Part of a small language model's weights.
Size: 13 layers, width 96, 3 heads of 32, MLP 384 tanh GELU, 1.54M parameters.
Each number is 128 + 24 x the weight over its row's rms, rounded and kept within 0 to 255. Layers, rows and columns count from 0. Numbers have three digits each. The size before them is the row's rms in percent of the matrix's.

# up: layer 4 MLP up, 384x96, rms 0.233, rows 196-264, columns 0-95
# down: layer 4 MLP down (transposed), 384x96, rms 0.201, rows 196-264, columns 0-95
up196 104:127122147145112135149093143160144130144144060137100111120124139097152070156105155130082130108089143139132145127127131101139136160121138145134145132130121157167134100180072087115131092145149152129155128127075093115175186093118133137103125089134107140129127121133154141135136158124121134136
down196 100:133125123160140156098106150101129095144113090069177148131107138130076161094123156128130136131120133140127106165122119158127081128121166064141147185091141128095143147151130112126124096133126106116104116146103123118155129146156132086143152142116151148141137147137139100092112100159090127102
up197 089:150190152092165134117101118134169128097153098157135103146140089130133136111102132117141149133146144090139126165127112143115120097083130162127166147084137158157112123170104160108143168130096127142116101117072109149108127163144115122151117165131129131175109142118124125085134147122138157165
down197 088:094131158115154144132135110137141115110106171157164158124120134115126099125112148123081145160127133077099147150099159077138167151177137152111120164151122094151114126127115111143137132137166148167151163165152119107128125133115103147082125140120135098109186132147111139107123107077118094123
up198 102:113146102133140094170149077099161159123114125109169121082114098111144106138133149096112181149125084168090100159126094150107118151109128099143135122138129140090141144123103094149127138101145163141094086142126134174139148142117129126107107157111101133164094145103121165119120168131110128126
down198 097:139096152144099145097081098157161123199131131099095090148144130123165141133126120143140096131106160115142139135108111146129127144109114118095104128097126109156143115135133147108085113149120122114147148179124120108090129101179165139098123119130163179129153154138177124133178134129153125146
up199 117:119152130151116116096094148104110120125118119113122112063158133145127135179091116124138153143136169129141100104130123168122142153134100115167100132154145145099130109199123097108149115128145131162162157118129136083145101091133132138092110167128123101153156147183134128176120109124101123135
down199 098:119109146081120112111112116133112173126109123158111117142149116082078110138140099120093087121098171088164101128153156141097129138132118135139153125109076126119177115112128120191150126086153119137139140115127155109082122086092116163112128134139149147174125146092128104136139128135118118110
up200 100:110102117130114136166112138119127085136150121140139128107166106150155142140109137129135076156115142130110122169123148126139127152163107135116077138168162144097141148155149091098126046094081127147136139121123110112135172172144102175150120144124121098154116105146130070128139139123113132128
down200 107:116153099127133107119162137106147131104163148165136149135092152164097106097135156157165109117109119093115151118134159137145156131110105155100124150112127119179116124142141177134161177138094139147161112138093152175138111113147126145072137065131146131114147137116148140126090106158150139143
up201 096:146127147123117134163096122162078118098117122145108120113146148113137102143139127133124117136158187165131146089170101104125092113165129071123122135180130142119133145147144086148089113085103140124117152112121121098100141099165130140134096132098140126152098124127135112138103131174156079087
down201 101:157154092137148137133148146158164178136152142161117136130114107152147124119148107100136108167117136117169157111102137147067148142139124135107128093131102162137128144112115096121134129175104100149168124114090168145149121152086098148093171123110087157156136142141120148093122111100109163118
up202 100:167139139094145093079140131123121113089148086168067141126143113128154114121141110102149125141098123114135129121110122118123099120126107126116145158119162139136128140188124126139127124147122097107169085079097136090113119147143096083117114144184117133149107155104174114144095119168134110131
down202 096:103098128127110175154162059146129117121112168109140105146134124151095123153108118142124133143113090144080088095086148086173167113121148119107108139155130101122132124128096140139128151085123108093116148178178153113093148114123113129144110129096120110162145101119110154133112136113133141147
up203 126:147137143155136086120117100137157133182147144081126114099157107109134126171158151114090106140136095176108157124114115122070139160149135128182123160133146115102156140179081137074104108127127114123152106127126107119144111107136129143155134118122150128141147117176164092143133127097120132117
down203 120:127148158173103116153174111136116122101142175119094124132170088157120105135139139116143146083157073104139155113081113120106155151133117135161114109145121099092107123138170142102113149122123128137113095131166110111142133132149151103110144143166120098072137156144174146134086146126122110132
up204 075:131149129158115152147106148138139140142094122159144145111147128080156171132068099158169139144146115142125107157157159095126153152128130164157119115163096129158111155087149108101112157084143126137117101113118120143093160145150146113158113110115103130124092161134135139150142055126128140107
down204 084:109114149136121112151167156095129153114134175164173097157121109157123139120145127140117085184125127138135074132121138122119151123080150169143145088129136117162129156114154112155092147123145108123156139106118163124166116124112162155149124108126119131084151134098134113154116156190105125101
up205 101:112100125107129182086089087112109128110162159113149133129112104147128122153094151139160104176127154131095141151133150160149101119106133153153111130128123150139132124136107098141153160123106111152106167124121105142090138126123094132124099120192155124150148117157158177123101155111129097074
down205 099:128166128139107144156192139093103082148117145127132140112150161167108095118102127127063112181133119128136129122149098114111159163129141120150162115109111098123114080092114139142117115142140138121151119115107134131135139145108140132156153141099135117089135185135117128170141133159066115149
up206 098:147138132102118134147108181103169118140126177093133154102111096163102097116109135141093106170097156128109170118142131128106137130168106134115112151125140117134131083146114128149109136171141138130144079148150094099135152155102156101158109112128140135155185145100130089140125128180124144141
down206 099:130142148116107100162092115125166105142138140145160143121142128130115168058100096097110105154145169139113150128147131084179122099136155149145110101144119095137152136119154127098093136128098152111122147157134133113133143098118120113120113103115175156131163136159094172088123128094175131131
up207 098:123097129142091127130078109107108142156152135119191112099129134141110133111134137086105142175138127150129144113121144154127138165143130142165116137139132132137112127106115150116087154132084197139109111121109113117167135133170119108119155130088116122156161134142091167092162106131088103176
down207 099:136134164114193107118138104166120144123113147146159125118098144166098137130140134116152123090117107132094090128147119117158090079130148120096115104137123138138122136106100189156125111101179143107120118101130180101129105087121156117180102150140096127124138117118113103146153126158096148149
up208 090:132126135161142130128171140103106100151099091151173114134173157074148118093097113123142139144116123140116133172162104142125111139133084159135099111134125142159137118127127143142119101109132116121111089125077171158086135131104155128155079087094134137135127140132195130105149106131107139145
down208 095:148142132111115119152122143136124152136170119087119162116140112130126123157120161173096143122167104173122133131157116137147129123078173079136087116132107105118125187166121095146124105136128143144124153104117108118115119100090112130151154154142122145168104111141164123149126144175113117059
up209 105:124128157086109138135082128148132109120174142125115087121135101121160148119125118098127095127092080114120142089122137150120103095110140131104127126166135137117126114148117140102090171143153119152143132139121150101167131168099114153160127133138135119138107225136143135075127125094111144160
down209 103:162111149134111166108133130141146116088149129131128105126130164127147100124118133135124091137129134165121112123112167141154145124117127126154154091131131111161107115149121110094129152144090153069153166146105110124155123180200127070148153086130140158151072133172113120118140131116112135134
up210 113:118114139110069089139098126105123129099120144152134112115168137056076163117154108127131158091144141120147119170159099147159124155125149122133137129170120085135123116179136138127095115135099142167141142151101120129136143160149145118091105124121139167105116128139148109091163145138110089135
down210 112:108133124112117134140152119114127090153118127116142114078138128160101132168103131117118126135124089118090108128140096168129147134128149081131125173077120152132119139159143109102121131113175107185134106121135187140119134089142167099141174148134124098184145094159126120153127151131105117163
up211 098:119092155111112126148118160161179097114144151174121126138146142113112076130132112144160141143090166150119115148119141114139122160153141142106068123077121118146081157141131109129101110176120107112129137159098100102090130138149103160097145121125144099125146115153142165121117117083102108146
down211 114:136141147122146130148157160140075108140147157108147116089098110149139193109142147113129131099124085118114132094158106131109157148120121140138140102159109126120173107113156131125139111112148152137121160092171105177128141122126138092134130148174169135151129121100125107161128066174141109106
up212 088:119124128135140139127111170092134125159143103153108142109168126098149080161156092144142114111140129125102142105137105169115117103143134124114159124159118154109130128168147148089192149157138132117166110122113116163126102163106131154086092113159177171114118089142158110110089123120119099123
down212 089:150083138115110128151134172174149130110137118115117111179096085119152133099136122144157134097120118091160096118137148103131136144103127152084111158141126106173174135120106138159167125123173168134122117121149086136131146150105125092157132144119086098101124152115131084134102111125166155144
up213 090:169091148126158121098129128093128108121092140160122123161092101141108118124151100089139092180140149122121110127137143161112148154120133088141144102172121096101138133159140135087086146141112129105146112106081163165109141143142148184146144129144134116093120117132129149109156119122147066128
down213 086:066124156142159125081113170164136138127149075115158086129161076130167121125132115116112127164121144126124105120122099105125150126137096063156134143093117137130135121152140099143110165105164121155127108108144142140125115146131153139131135138141109091134108103109135096179183106147139135127
up214 107:108130135107196132107099137100136115170111134159122144103137131125064122132107129164102103131127161103115182123087110123138161125116160115149143132150123120133144126169132105107149132109114089114109184120138080131159158084108094144137126145145147145095078118154141136128109119162128141153
down214 106:165153135132105103091164137152151172089174120100117140120153136134137120124162085160125102108112137166122136139150173097148139109136158134128097096125155107117123149088094167127131095121098151114126100111141113131095176153102074123109145149121109134124109137157123165135131183132113103112
up215 101:111174144105150083117178113067137159125146171125111128157168112136138102133173143145068154138091090130118067101111076131123129116136130139113122140143133115139143128137113149150116143147086079125155131157135129149124109121108116164123109116138096145160120141101122174152119130125141130131
down215 091:125114096149107114113097128092114103151101137134133121123080120098130126086102133117162129146101141133141187146134111134147153092111121161124138121150111082101118122089107117164121141088153138077139146139127087130131124163133133071149132155095159107102101116158142103160140135123129130063
up216 093:142144110134147087120129106096137149106131123098087086121093097115101129107137162106158159143140130140133148112143136122155092111118140186137093089148143105142118158103152078154112108131164132127117129111124114146148148096150161150115113115174106147178130133080112177118125130158165115093
down216 100:147135119112142123104159141170108133124136160103157121092157061115108158179103112187126120155108105110119139176113107150135126154149108111132115139127128097138132139141120098141144151093109126172091102116163100141154124120115142127143151154129134177132130151189165133138170125126123117158
up217 088:168126177087144131106137172138106155128109145137153140078109062130128093124101141140096122121136088154115139118094089149137175139122120118132140166115153109105131190153132143112165086145106107136133160132122121121133111113120129173122123118090102099132127113151162106140114154126105152156
down217 084:120074165131099111098074117166131153118082102142142150153143166150106148151133137131147103197117132111187129121137104106092135122113125113142138131105159136107144118123107100168104112146149108119142109141136124151119079147137140130138132133127118162115128198102147108158132155134159107123
up218 103:132122154100141112206102124072066134130120133068148148118118103135140130169144102134106144141145107146139134107098132120153155122150106096134114136168117139098148128108111102147158101155145122144065139171120165088148130137104143137138142143121144131101122116115141144119132102167141121162
down218 091:103126106146108131126117133139128110149126101085136114131096165096132145129145124134167153124133120124107118145133152123164110101132107129148116152134134121137144113065083108159137134142100152151133078163137111098133163147071139140097161164087136102114197146163144113144096092108129097152
up219 097:131148087191156128151102124118125154149166138165105134121104086114197119093180121143113116135127113106137122118090100112133113149125172132162118117114128140086105120154138118147109129133122107183140126129139139114141184118145147113114145100117097139115184151097125131145134099166115147123
down219 105:111102101121139133118152160137136099133094130138107120118178153154118136098093147131125161112086130125143167113118156152106191152125146105105186138140151076147096122108115130092147155147115110127087119132148106154189110134098152114132132124130122113139141126158162173150107119128098110163
up220 093:163108091102109112154117118129156141172130059142140139139121116108153085148103124107105116158123127149154069152106141130137113153138145122119114133146172148119177145108105115135139098137134097132132112123150124155120108104158131126134127096090053148168106139115164172149153116130138140115
down220 091:116149132142135120147150094161091152127130153085121128139106189159117117159117112139131064094143081109099152098158125136095133137144091124141117149079104129097123121128129109159154098131110125179123090100151122131120101098131146118119145134143127070081132119100111128116125152107117160140
up221 100:158148099147118109137110131105115171166105135154075113128095121121139171141121128091099139136095145133142107130146116161139120138127104150166123090180195139095091121088125116116156161137112152128090114111117113161128155143167118160143132116106111139133127154109117174134091150144092147143
down221 102:131185139144163096096142125118083131117104164147148112141175095080084148118139126156106158120114126127131164119136100121094112087144146105139144108140178124131142108101114161126140107115146104098132154123114109127112118140114106117151178165141103120120184149112087162088151140136131142148
up222 093:130188113152130179149136095132136087104131086115180117123129108134085118125114100100114120154091107138097140165136068123123161157150108110191145120145134113145096114125097141152138127116141120110135134116107112111101169154097124098093133143129134136163084122107115122123154131153126166127
down222 092:090091198112077128123126152163121154137109119121106120128130117102158142133173143127121147105153168121135108142122158182113126087136161139110143098162110151136121141127183156085131128141122158139113114141112146131115120091157155134164135119164176125117168128139117123131122073127119125102
up223 109:102129147097109101135126133117143175165128145157143171105142158158155112097169153121150153141160169129150123108148125142126159126123106105119096157135118140131090152137089056136099123150134144142129093136084110097097155149105055108137103126133119137155139099100143117121129118110116150121
down223 112:106158127113132134149104167153120147134057113170133124099133115154109135117092088111126125116106134121178141098128127126130124114111149150090115134144151125138103135093160123195142074120131139157129149097084082146101123115105110162122088144131171114139143115107129113116157112099127104093
up224 102:115154104108146114138138117114108114107160150085135169179175132105101130129135118179178135119160162161159109115079125151109137126141177149101128121175106132109140121129108121118135127145147169155112134107128115083157087105121087156124123143095123165148127134125120125121131077116106126098
down224 103:155127112179150109133113160132133083100140139130112138097135135142149170104153196150125134102105107148165113166095182088117144121139108160187115108118169112143110098101116079130128130145085152121146120148151103107128140139149113143127145124117096141125126116101131116085127144165117126108
up225 090:142129116120121140146096092129151127115083121129120138117112144152204125151108111104135176131108119143142156150154126109119074190140121129152129111092100153093119094137156084102084145112135114125121127100083111152144127129127188149136115110132120114150122167136125092149106128160138162134
down225 086:123125096082117086138102091137140144129147128083119135109105127135062079130146116147124118125153146140166126132125119095114089123097130101129122137108128110131124115100102139139109083107134113123134118110145090130091154148102098129173124132051106161089076105116129164133125133106144154128
up226 103:168124119140094104172163141149148106106148137140149099086132107145148170119102125097151133146147162167125147128138162103093125108164098157126116111150122098114111139182155096144140122138111160118133173127117119111143161112115112106147103109138155138135113112154112172131098156183147091093
down226 107:151112136121157141164126135138102123082065119126163111153140148164118102157146103120149148113132114187175115150107101125126122130133118092158141117176134126121113145097138165111138166079159123154133111120142121110149100099134092103100127109128056151103141090135120124143108119126121152127
up227 110:162115134160159085096116108102137128138107114111088156153186140113147099129115153131106128126187171127149140140096116120126127186130121072115129130127144170161132089116118101111118088115119152117132109140133125162133118160155136143163121101113096115103159095132135131110188114147124127104
down227 121:139086112118140088139171135155164149128169085149116130147132179143112133127158086117120105130164122127156113154142161128134147163106091089146133123148129190173151113143140142074117074132136119098127113125155131141111121097134126134127151134102126169143120105073111113115117121133135151158
up228 108:104128133101116148114105118141135101133156122158160166132173151133126122155133144153117143115135180096129195115118109131174110094081113125110136094116146111148163127130073110157080163153132126095100160084130126098114132119160115107135137136149092154116141136109151119114127100121156101165
down228 109:134155127149149149087113125120122145104162144118141181129155138123111152088153118099157123145159107166119107131070160154095121121158103124094125135125108149113107123099110103122124161090119071131092103181099114131087147124128106135121116110128124185102115188116142140114118128123128115102
up229 111:141108129095122108088121127116145138104083117119120164142156108096153150107131110060087136132154145124140158120140139108161116114154139156131155144132146148143095148157164107140108177129122147170135091174122101137090139140132135147120141123152112111147133086121124155107119082072164096141
down229 109:119130106122137146138122145172138121138098144129135089107161117111137077160119144125166151113145097132138124159188095122118116146129120096152099108131127135120105127109123042119123153103155101132138114118150121145107113151114103149162106164112128156095089126161158142147155150152114107068
up230 096:091133140134144110165110158072099133083123145137153162124123158139119143169107153072176120100132130139145125115077144132132093083148140108139175150157120138095148116102121154115139149122139139119152128132138139111099108104127133092133146163083144138130127120169144162175113144171134137112
down230 099:145085110135115134143125106156143117172158044153122090114100131133104113157097083139112147125104143103133104173142110105190128139105113140064130131152168130093130156132143145170140121125125133120110147109161125119118125131114112107095117104165112140110109124120114139147098123095149121157
up231 097:105125118093118128161170127160129140142102110153105104158110134103129135119095132140131095116142093119132126148121067105127114060164167122163146154129137093098136128084127116153111126115122103156184139140113130104123133125110133148155110143108174144115153155168136167114128109174158143092
down231 100:125132152129092163146093152148167133139115125154151097118171107117132114167171135056111136108071149125107127145117162130150137138133097120081093083128081106180113102106133074126153155132119133128128151142156148133150137131141134111143109147147171120124118135127124153137165133125108110119
up232 103:135165118132130092123132120093152114143122136161116111133157094075115170089143148124123104116154114121100104155118112155160105166105123117120133077136112101117129109142136154113136164145121146122152064148101145167130117129136101158080148103151081152157125172133134134130126062122143140135
down232 097:130150138134125108121141136153135128148115131119168121134124118153100112144106124125128093100180103106132178131102128126129155084080177191129105101147087137139106109142133144142169136100122143142135136123159123156135153172093104135157123095104175130124137157167117125082141164084150117142
up233 106:139142155133084140133122128117114093132157142118154151098153140148156149150159089124122126135108163067123137132187094118126161081171126093091120141121114122118132133152128105125117127119120127088098138129122127060153177118120107158101101152134126109151099112123165105098125153179135125132
down233 095:139089084157140064155149142124113126131073113109107133154126149107114125126121136126134119160170131155129145130089168171122104121104136155117120150136143095102116099091120138155126116124125146090120111151118178098136129148117122085078136113080159145128160107132153125146099148091146118168
up234 107:131109168156102171142090089091138134155108117117134148141115131121149111117127177101111139110109198150090137167172118158136119131096136121123103105132125139128132161127103095140159154150100115113096114137100106119135137134142108158119147073164140150183146117144105150126112159114108144090
down234 123:095123111150132141142153147124098130172162149138084108109171142132114071128123146121155101143115115125102092107135090122138092107106156135133098184116148139154123128117105184142159143128083157129141158173129134154096079081109141129134150125137155161146160131135136128171104122122131122138
up235 088:095141117126160085142161111170123125138091101133127144108111142142112098087142115150162095143154105127146078148123132097118137140119103147128136042148169089149099066129097101135128126123120117138172124145129127120140140140099135151116126116141156123148106136123157116099195140130123125134
down235 094:119166141097098132144137126119081158136160126158125134103127125108102136148105127103098130126166139149128094082119081165100139137117135116130117167135135113103123171145125139086132095141130149154154134130147154185155111137125103094109162099130107140148164117093112127162079112170113172154
up236 111:114132123133132131118110116084126119140120110141121094143143093120130112059142083102122115126125137172099136149102132178147126151116126074166118082139149110113123127142127101150175157172135098112118131128092108141117161133085115174106161098134110133141134132111116111169141076140157160114
down236 108:130122129114149147134125143147158154143124121121083110127111146104114171164127132126109143117139168143085125157149113118153115112115195132120160119106115148121098135113112166116120113189059150118159109145127144132097128153114149134148079119095086129110148117104100120161125140099115102070
up237 098:145161151140143094093113092129139128149149128118094106109130149097126121113122158123174137127178116124120158144149114159157198142154146125114121116132109148144139142114102156083103125152088086104114138163113107141150083125143111123106103095150098170108153150161098136078133133112146150147
down237 099:130135119101130098133134160114132118146136155095109146157119116120123143105155172160106139134121115114097135116130107187162122104098130150147154111168154167119111091141155167121143135157114155111124147101164085100158123095122111162120076114140128175161108167127143128075132110095151124157
up238 111:149131138119145152131168129053123140142147080149115141130119100109099104146127127121164123096130072096141163129113101141098101124152155165134137104099147155158131114112177134079128125136115107119158081105123104141133147148106145132115130126154121136145117143118134133143112090177131189158
down238 111:143097169130186114129147085110158148050103156126132110157121104114131160074120096152117134109125094143130133122078100139120097126151156150158135109134140147132149146136098166134119146093126131120109123145091170114138110121135139107094100105145140117105129132111087160130114122160128137173
up239 109:118149091121109166126117120140137105126129177127083127125162146093109133100119150107094103113090142107128151162118119098144112176107125141102124082146173130128086071100121136171121133095145119163150104132166122165128143132154126127117115111153107100136132145104151130128081139147123150186
down239 106:189130112125121167143121130136127147070177104128140118132123110147123136143140155148173148137144135085161110131147125130142109125099145117103150115125104122133164125106109149111122077159158130143137089113129146129173132104121122165094106139144129105098191087137152116150137072164095142128
up240 097:121123108142135143172147119106098154161152105077097144111110134138138112122103120130101137112091130108122155123171077166139112118126106125168127085124110107116125110165130162130142114093150104164129082139110183119161128173149109102152091113139087139136115146124174108098136118117091136110
down240 109:110115161115115135188119095127126148079097115138132089128150093122150070118122111146121099102130096107138157102116121115177123176132176133124134139165141105146120156096143100158122136122112151116118095130126132089122150119085152140116119109141117090091140135132128139131178124155177128167
up241 098:132160161129101138144161146133172101122131132172121128126139141109105117134108126099149141093130130117087181121138157097127128126141159106157138108166127103121125085106161134155140162159189149118141117087114129136118122106100191134106110110148100118143107168078152094120154122153146131160
down241 096:117132127101147097135143143127078161142106160119104109128152119138120121120124131128098131163125123144137140138092117141134126104097141149084175159136125114152144151160088183155169102127112098149113089112099146091097112113092179173085122144152092127147134119116154174123119088102123128139
up242 112:100134116128133099096138107093132137143168128139113131152145116138166115087106162094101150127101108165120126132106088148125132171131134142182161129146154110110126126114123122160089139151131126102184098111123169150116085095157092126090088122136144121123140123091166134127112157069123143121
down242 096:138140143104105126143158105134123116139140079103120120136095128140144150143104156153131142091124097121141093121134157121102074107143116131119141139118139145128204159155096113124163167089115072118091107136144146133100155172109110146163122126108141153141154100166108123151124083137135090104
up243 105:099119133110134134119114159128097104120089158143131175122149129156095118135089100108124106140087082173137150099112152122128141155124156063072119109143123152136142122157146097120161119116162119147137158140170126126095109144131110148140113149071109095098122103155149102139155108126102112124
down243 108:142101135164125129119078197129138154108154096159102104131113110136086099132115119110143117114138128130099095148132132089155092113133117130152111103151166141122121128172120122125147144143096115131126099150144110129123143137099127191067121088152128142167073126130165147136112120142158117160
up244 116:115104100116080149158124122115128121083155136138170085115169138114110132167126146148164111101138129114135137169137120125121158091127135130094123088130117165114112121153091117128151119123133135123098129149093115133153143171103112089175116157140180105165088145144156126131120157081092106126
down244 108:159121134120120143130078188118099147152114146121158118137144120125155140116127105068156116165170133144171116141127112103141085172135167135146140165108176142113138101156146099106126093133152117184132122135099174077127112126122146116124135137113118142116127113148119117112134081107142164131
up245 097:159153107110128096136165116157121114116160146161114132137129145131140161132128134107157071123122065153112130137095101132109121146114151104153134125148127101149121144117141111137108127100129063110169133139120106155129077053109134150106161139149130126130142091163130096110073138142133104131
down245 096:120105127136145158130109137135167095168092116083158150130121108198127139123132098120100146110108149131135118122123163165160112104120142074107137121130150122148110103139146140121075113125110117139100122140116073138111111134104121101139218144119132112150122158144141145156091131097125124121
up246 089:139072151134112138121143182125070131141111156117103166116168124149106144171107119150103125119125160145140122146101123135142139155109106123115149118176135126105158101190120171122145110118143098151126129123093108138171138166161100127117130123131154147117076115152101135084159148130143113146
down246 102:116152140140114124133086167130145132125154096136185170091140140137119129163154125176154128176137125146128149127093106106145070135118102112137114153118126152103098170163125122149175091103114144125156111128131165174164120144091133099142115127109138107093100131168102137121151147124132105119
up247 089:161154149079118167131120117125101090104115059185133104129141113122137124155133139118104156133135127129118145075098141151096108124134140095146088095127129115124119133152156080135129146145123105130147123104135186127136115124109121147143098145116138092150146138075103136155148097102142174162
down247 092:148132141088081115122113133078105140129142171112102119113131126117140135090121151074175110142129167145153111104151162152127110144135108129178149091072153125148152162142102143127092123152094134109113153119131128125139108132110136140117086153095098149081111147166105139118107145134115102095
up248 095:124155142102105158145187098171156088148122101147105134131122119143135098161160110124109110101076134135131151142138145111121074115148168113124112110125168135119114116119114091144184146131054137127168112105118127141115151108132152105136143138177134148132145105109128149138133082111103126122
down248 098:119101088144140110103119162102097120150132093101170125134119112131131149128065141141145121155154149129155143098115167148125139139124097119181173135133128134167152112115149171170106101149119124152139156108163148113115117135106122137105155158107089157071133179128157147136138128109113109151
up249 104:133125155146144123128112143080115095151121163142126160131143166133113124161151164141123147123091094087148139102160113138146090143131124110122101091108146113112108157139160096097138138133087120164131127133149093099143096136107150117108151076130101120092162144141104090157136198146131149150
down249 097:101132137104147088140128129143143123141122102113106117120159162124121109127090117135105096080106110152133114125133129131133111060113144130118183088135108106162151116173147124126129156144146116133141129124132105124174140082202128127079144152130130143073108111115102149163151127141131151087
up250 089:112125097120161111121184166068119131162076113139141139119122152109146102168120137123143126121129119114118117089171094125162099097140132112178138106106165131123138113080147115148105094150116120119116147134129120131124136119125099137107109097128079111152082163154168172127102143106115125152
down250 086:149134169136147110150131098159156132079142152184134126138137118119113148128104131129172130145149059132130076107107104123122129137117147157113121142140120143127162117170135111084128090112110122078139104112125148133107091106128147142095092175137148118151137102082129100119098158143160146104
up251 103:124163142089167112139126104139165107122167139113165145134141124141089098147082112115132121137131136138077122129127168130128133129123155137128112096100132173082171177167100130087153150115140079130110135129110144112152128137126114157154129095105161111122106105125182144097137166153114130098
down251 107:124110107114109121180088125133097174127120133181109147103099153161116138106148082075108142107118146101142142107133122137118084137141112107165128146171126092164081106132153091160136089127105144143145109175118107112121130152123133113109118185115132115126145168172133119133109133123113132123
up252 101:133109121130168134129109113131135147155120135093154150165115098146134139144078097127150082105158155158150113118077140120110110145137151164139124151117141153093119113128139116140136093109120123115178124112119078140145157159154108160195092143115130121130166114087138146119157105137131083087
down252 105:123060135112102125083133156092158129125117185132149145150123160115112105128126121106130136144133094157171125126104104111083118136123137121166111082135121155140149100118120131107155149134123112131122117163172149108115151118158115088147104106096202109168096114115128122131136128127153135088
up253 108:098139142173127103147136141110156135168182106113116109114110137105168134178100163074103099078156136157160153138120127119148140118128116126106140084133108152138151130175108127181096134141114129143124158151106134124163136125105137115133116111103108161152091082158113110127146109103119136153
down253 105:114129164127092112174139118082146096147132141078111114141133129118133121164145130134146144105096148135086128123189128123128137146122135104132109126149106153131136178071138142073149121119175123129104144133124103159127116148142162086095161152140140164143151126157112118133157131088116164089
up254 101:119113085083079108095119133155127125173118125125118147129186118130129120082108149111075114144121161157114172153118112184157135112141142130117112117096123072137156132176131139118122072132141095115108119152139112100105145115152135112128144151159139141120139125146155163132127111133091153109
down254 112:099122178155178059134111155121115133139127168130126182135149118142150102121140107082120103142117120127143138122139131138146147154095107119141085085143123130123074157072128144136121180109108141155136125155126165118128089131146124157147090151142142133098115130128163101133134130102151148109
up255 092:148127089107076158121100116097156136136121127104120070116129087109140104094128125124126131123117115115107148123107089172175120161112077107147168116142166140151151123109116124101124141130193153121108149138126115156125119143146137152163134101129111132162117120084100162127080153124121154101
down255 093:113131139152161116107194109149145115142140091139120124120175098098151126108131145158131127130121128120140142125125137088114113091114117155158119161143130131072127082166088137089161134116094185171106115108111110109121124127089097104124068117120120117131124141122167135099148106163121116144
up256 108:111118168119129113069112112140131107120136128087121146113120143120117144129109071130135118115136125120122126151116116159142119172170121128116158155094126095108119148138110107084109140155096093134149165112079103153127153094125172132107161147123097121145122089151150148164098139187083111118
down256 107:129124122116114137154222142098115116143137176130170139138097140140158114131125158144151163125132122118124136161133126111130110094079129097156128076112127123085172082123128143147134107121175142148130119111142142140138151155114110157145154141151108102156121114119130102105172115090159139100
up257 102:125180161124127092154113119133136159142146133150120108093073118107156114135156129131170146090138108096145153109144111156087100146114132110094141153069173132110117128118160115144146116118150122132162119119143123074111111125129132141137130092128161113119091125165142176158121079089120127107
down257 099:115149129153133126159186147127158122100120126166139154120105143158131106152157087121115114114093121150119165145162146133160121141152088146131125122146082092095128133122122059141114144111081134126146146149130114161134132107184116124104139112152143154104102106118135146123142198118139099101
up258 110:122088074124157147105138149106137134117165123126125109155164115138094134115176136114110137171101131174130151108112075119113131133109166116173111111122165143128134106170097095174141126131128135090140092139167092149158108179149115106129097117129114141143145123068115130122121136127113136137
down258 100:124126171122129125181160098159160112115111118141091144109127118133112144105130103128100140103099101117117099085153127125094155143164134122099107123165110145124144117114107123095100162168162148145136120157149108107128182179176123094122105127167136149169106115107106119123110123178115142103
up259 102:152152161099144119151102127112089119117145158141157136083152133165138103138114107149138126142158135140105151117123119108115100137104169098158175157101134151128159078136111109125150117129108099073165164151132138113087168154124148062145118121124143098131120110122158104135119147121101110167
down259 105:134122107153147138150154133084086093113094129121127122148124128132110164155148134097096120105123106129130112126119176113100105101133093144115159108103084100121141131159143120131117158095176150171134123102083120098104130161153175177118144136135175122144145111121091135107169162143141151106
up260 100:096164093118141161133153159094108154134089150125132157112141098133173121165090120113139138102138130133118113130147135162089158129100126166150098114131103115130096112125151127101118175104152141145150113104117117115160125151087129145136110106175165154116096097156125120116127060141100124090
down260 095:154145119162137075106153134120148145069150131123114093169096145126093114118120130139077152119120136121106101138105145104112124117106130150082127120130136148129122174089127151154117136145127168141142098163127118130171163051154152136116162136129137123175133133141108142166095104125135150127
up261 097:101171150107122185142143141117087121166132119126133125146127097151121112139124111121121081124119096149114125143161139137134150165116144102110107106171157110146175082101106180100131114142120168162113127123131122144104086138134125095106074132152122087125102138143153108146087129116174129147
down261 090:131161090121131146107107111154160150101122120116131155102130108157107135143175152142134128114160117138109103139153147155123113110168066140155141150130102185121107114108107110136152144125107147105182162130138153145130131114122179123096127088125123142086145154130115086146128146100115083074
up262 092:108084105119096118104107159164132138120113108112087126147137169112094112178159147105148106113136121110096122162164107135130118097133151104097141147122098140115114131144145100087093121085128127183122117124099124148153129114165134141136078128151115093082133127124143165132154121140122065141
down262 093:126108102121150138117103125113106145150114113150141123135109124162123088125148137108140073178167109148115101090126130113095152120132118119132135105115102159156161122099109111136092099150119149091117134085098166161153109173075143093104130136097153134140150131106181127118139126112097183122
up263 086:123150122147129124126113108188132175163124155155141117120152103101161148126112135120147102118124139180168132122167119126094116151160125132087099157103088120129142105161114085148169143144104167129071100153113105128137175081123144095107124159113108127148116118146128138128133120124149120084
down263 086:181092147143108117158157077085145131148123123119099132140107149148097118140120130121171125127150115121090104134106165120153151132114123164105134147104123128144115178107154094049139098109160116176149120150116134132151155114119118143114124095094101125122131146100129124161151143103105094158
up264 104:158160151135168119098156095135156090112154121129119120182140123092165099121125127179161163133115104160130109135123098076113122139070170132159128135146146137086149106150101116095105161101121102127140121149103123144098157131130133135143127094112137117135115154122136108138121106137171168165
down264 094:138122136132115108121109135088114126144077158153138141131109143174123135107110132105119088166180180163115153125126167112115114120144123120137142145144123147172105158083132153145151116132124132114072124132157157126110131147143148105168185167110152145155171105161160130090120125131125119100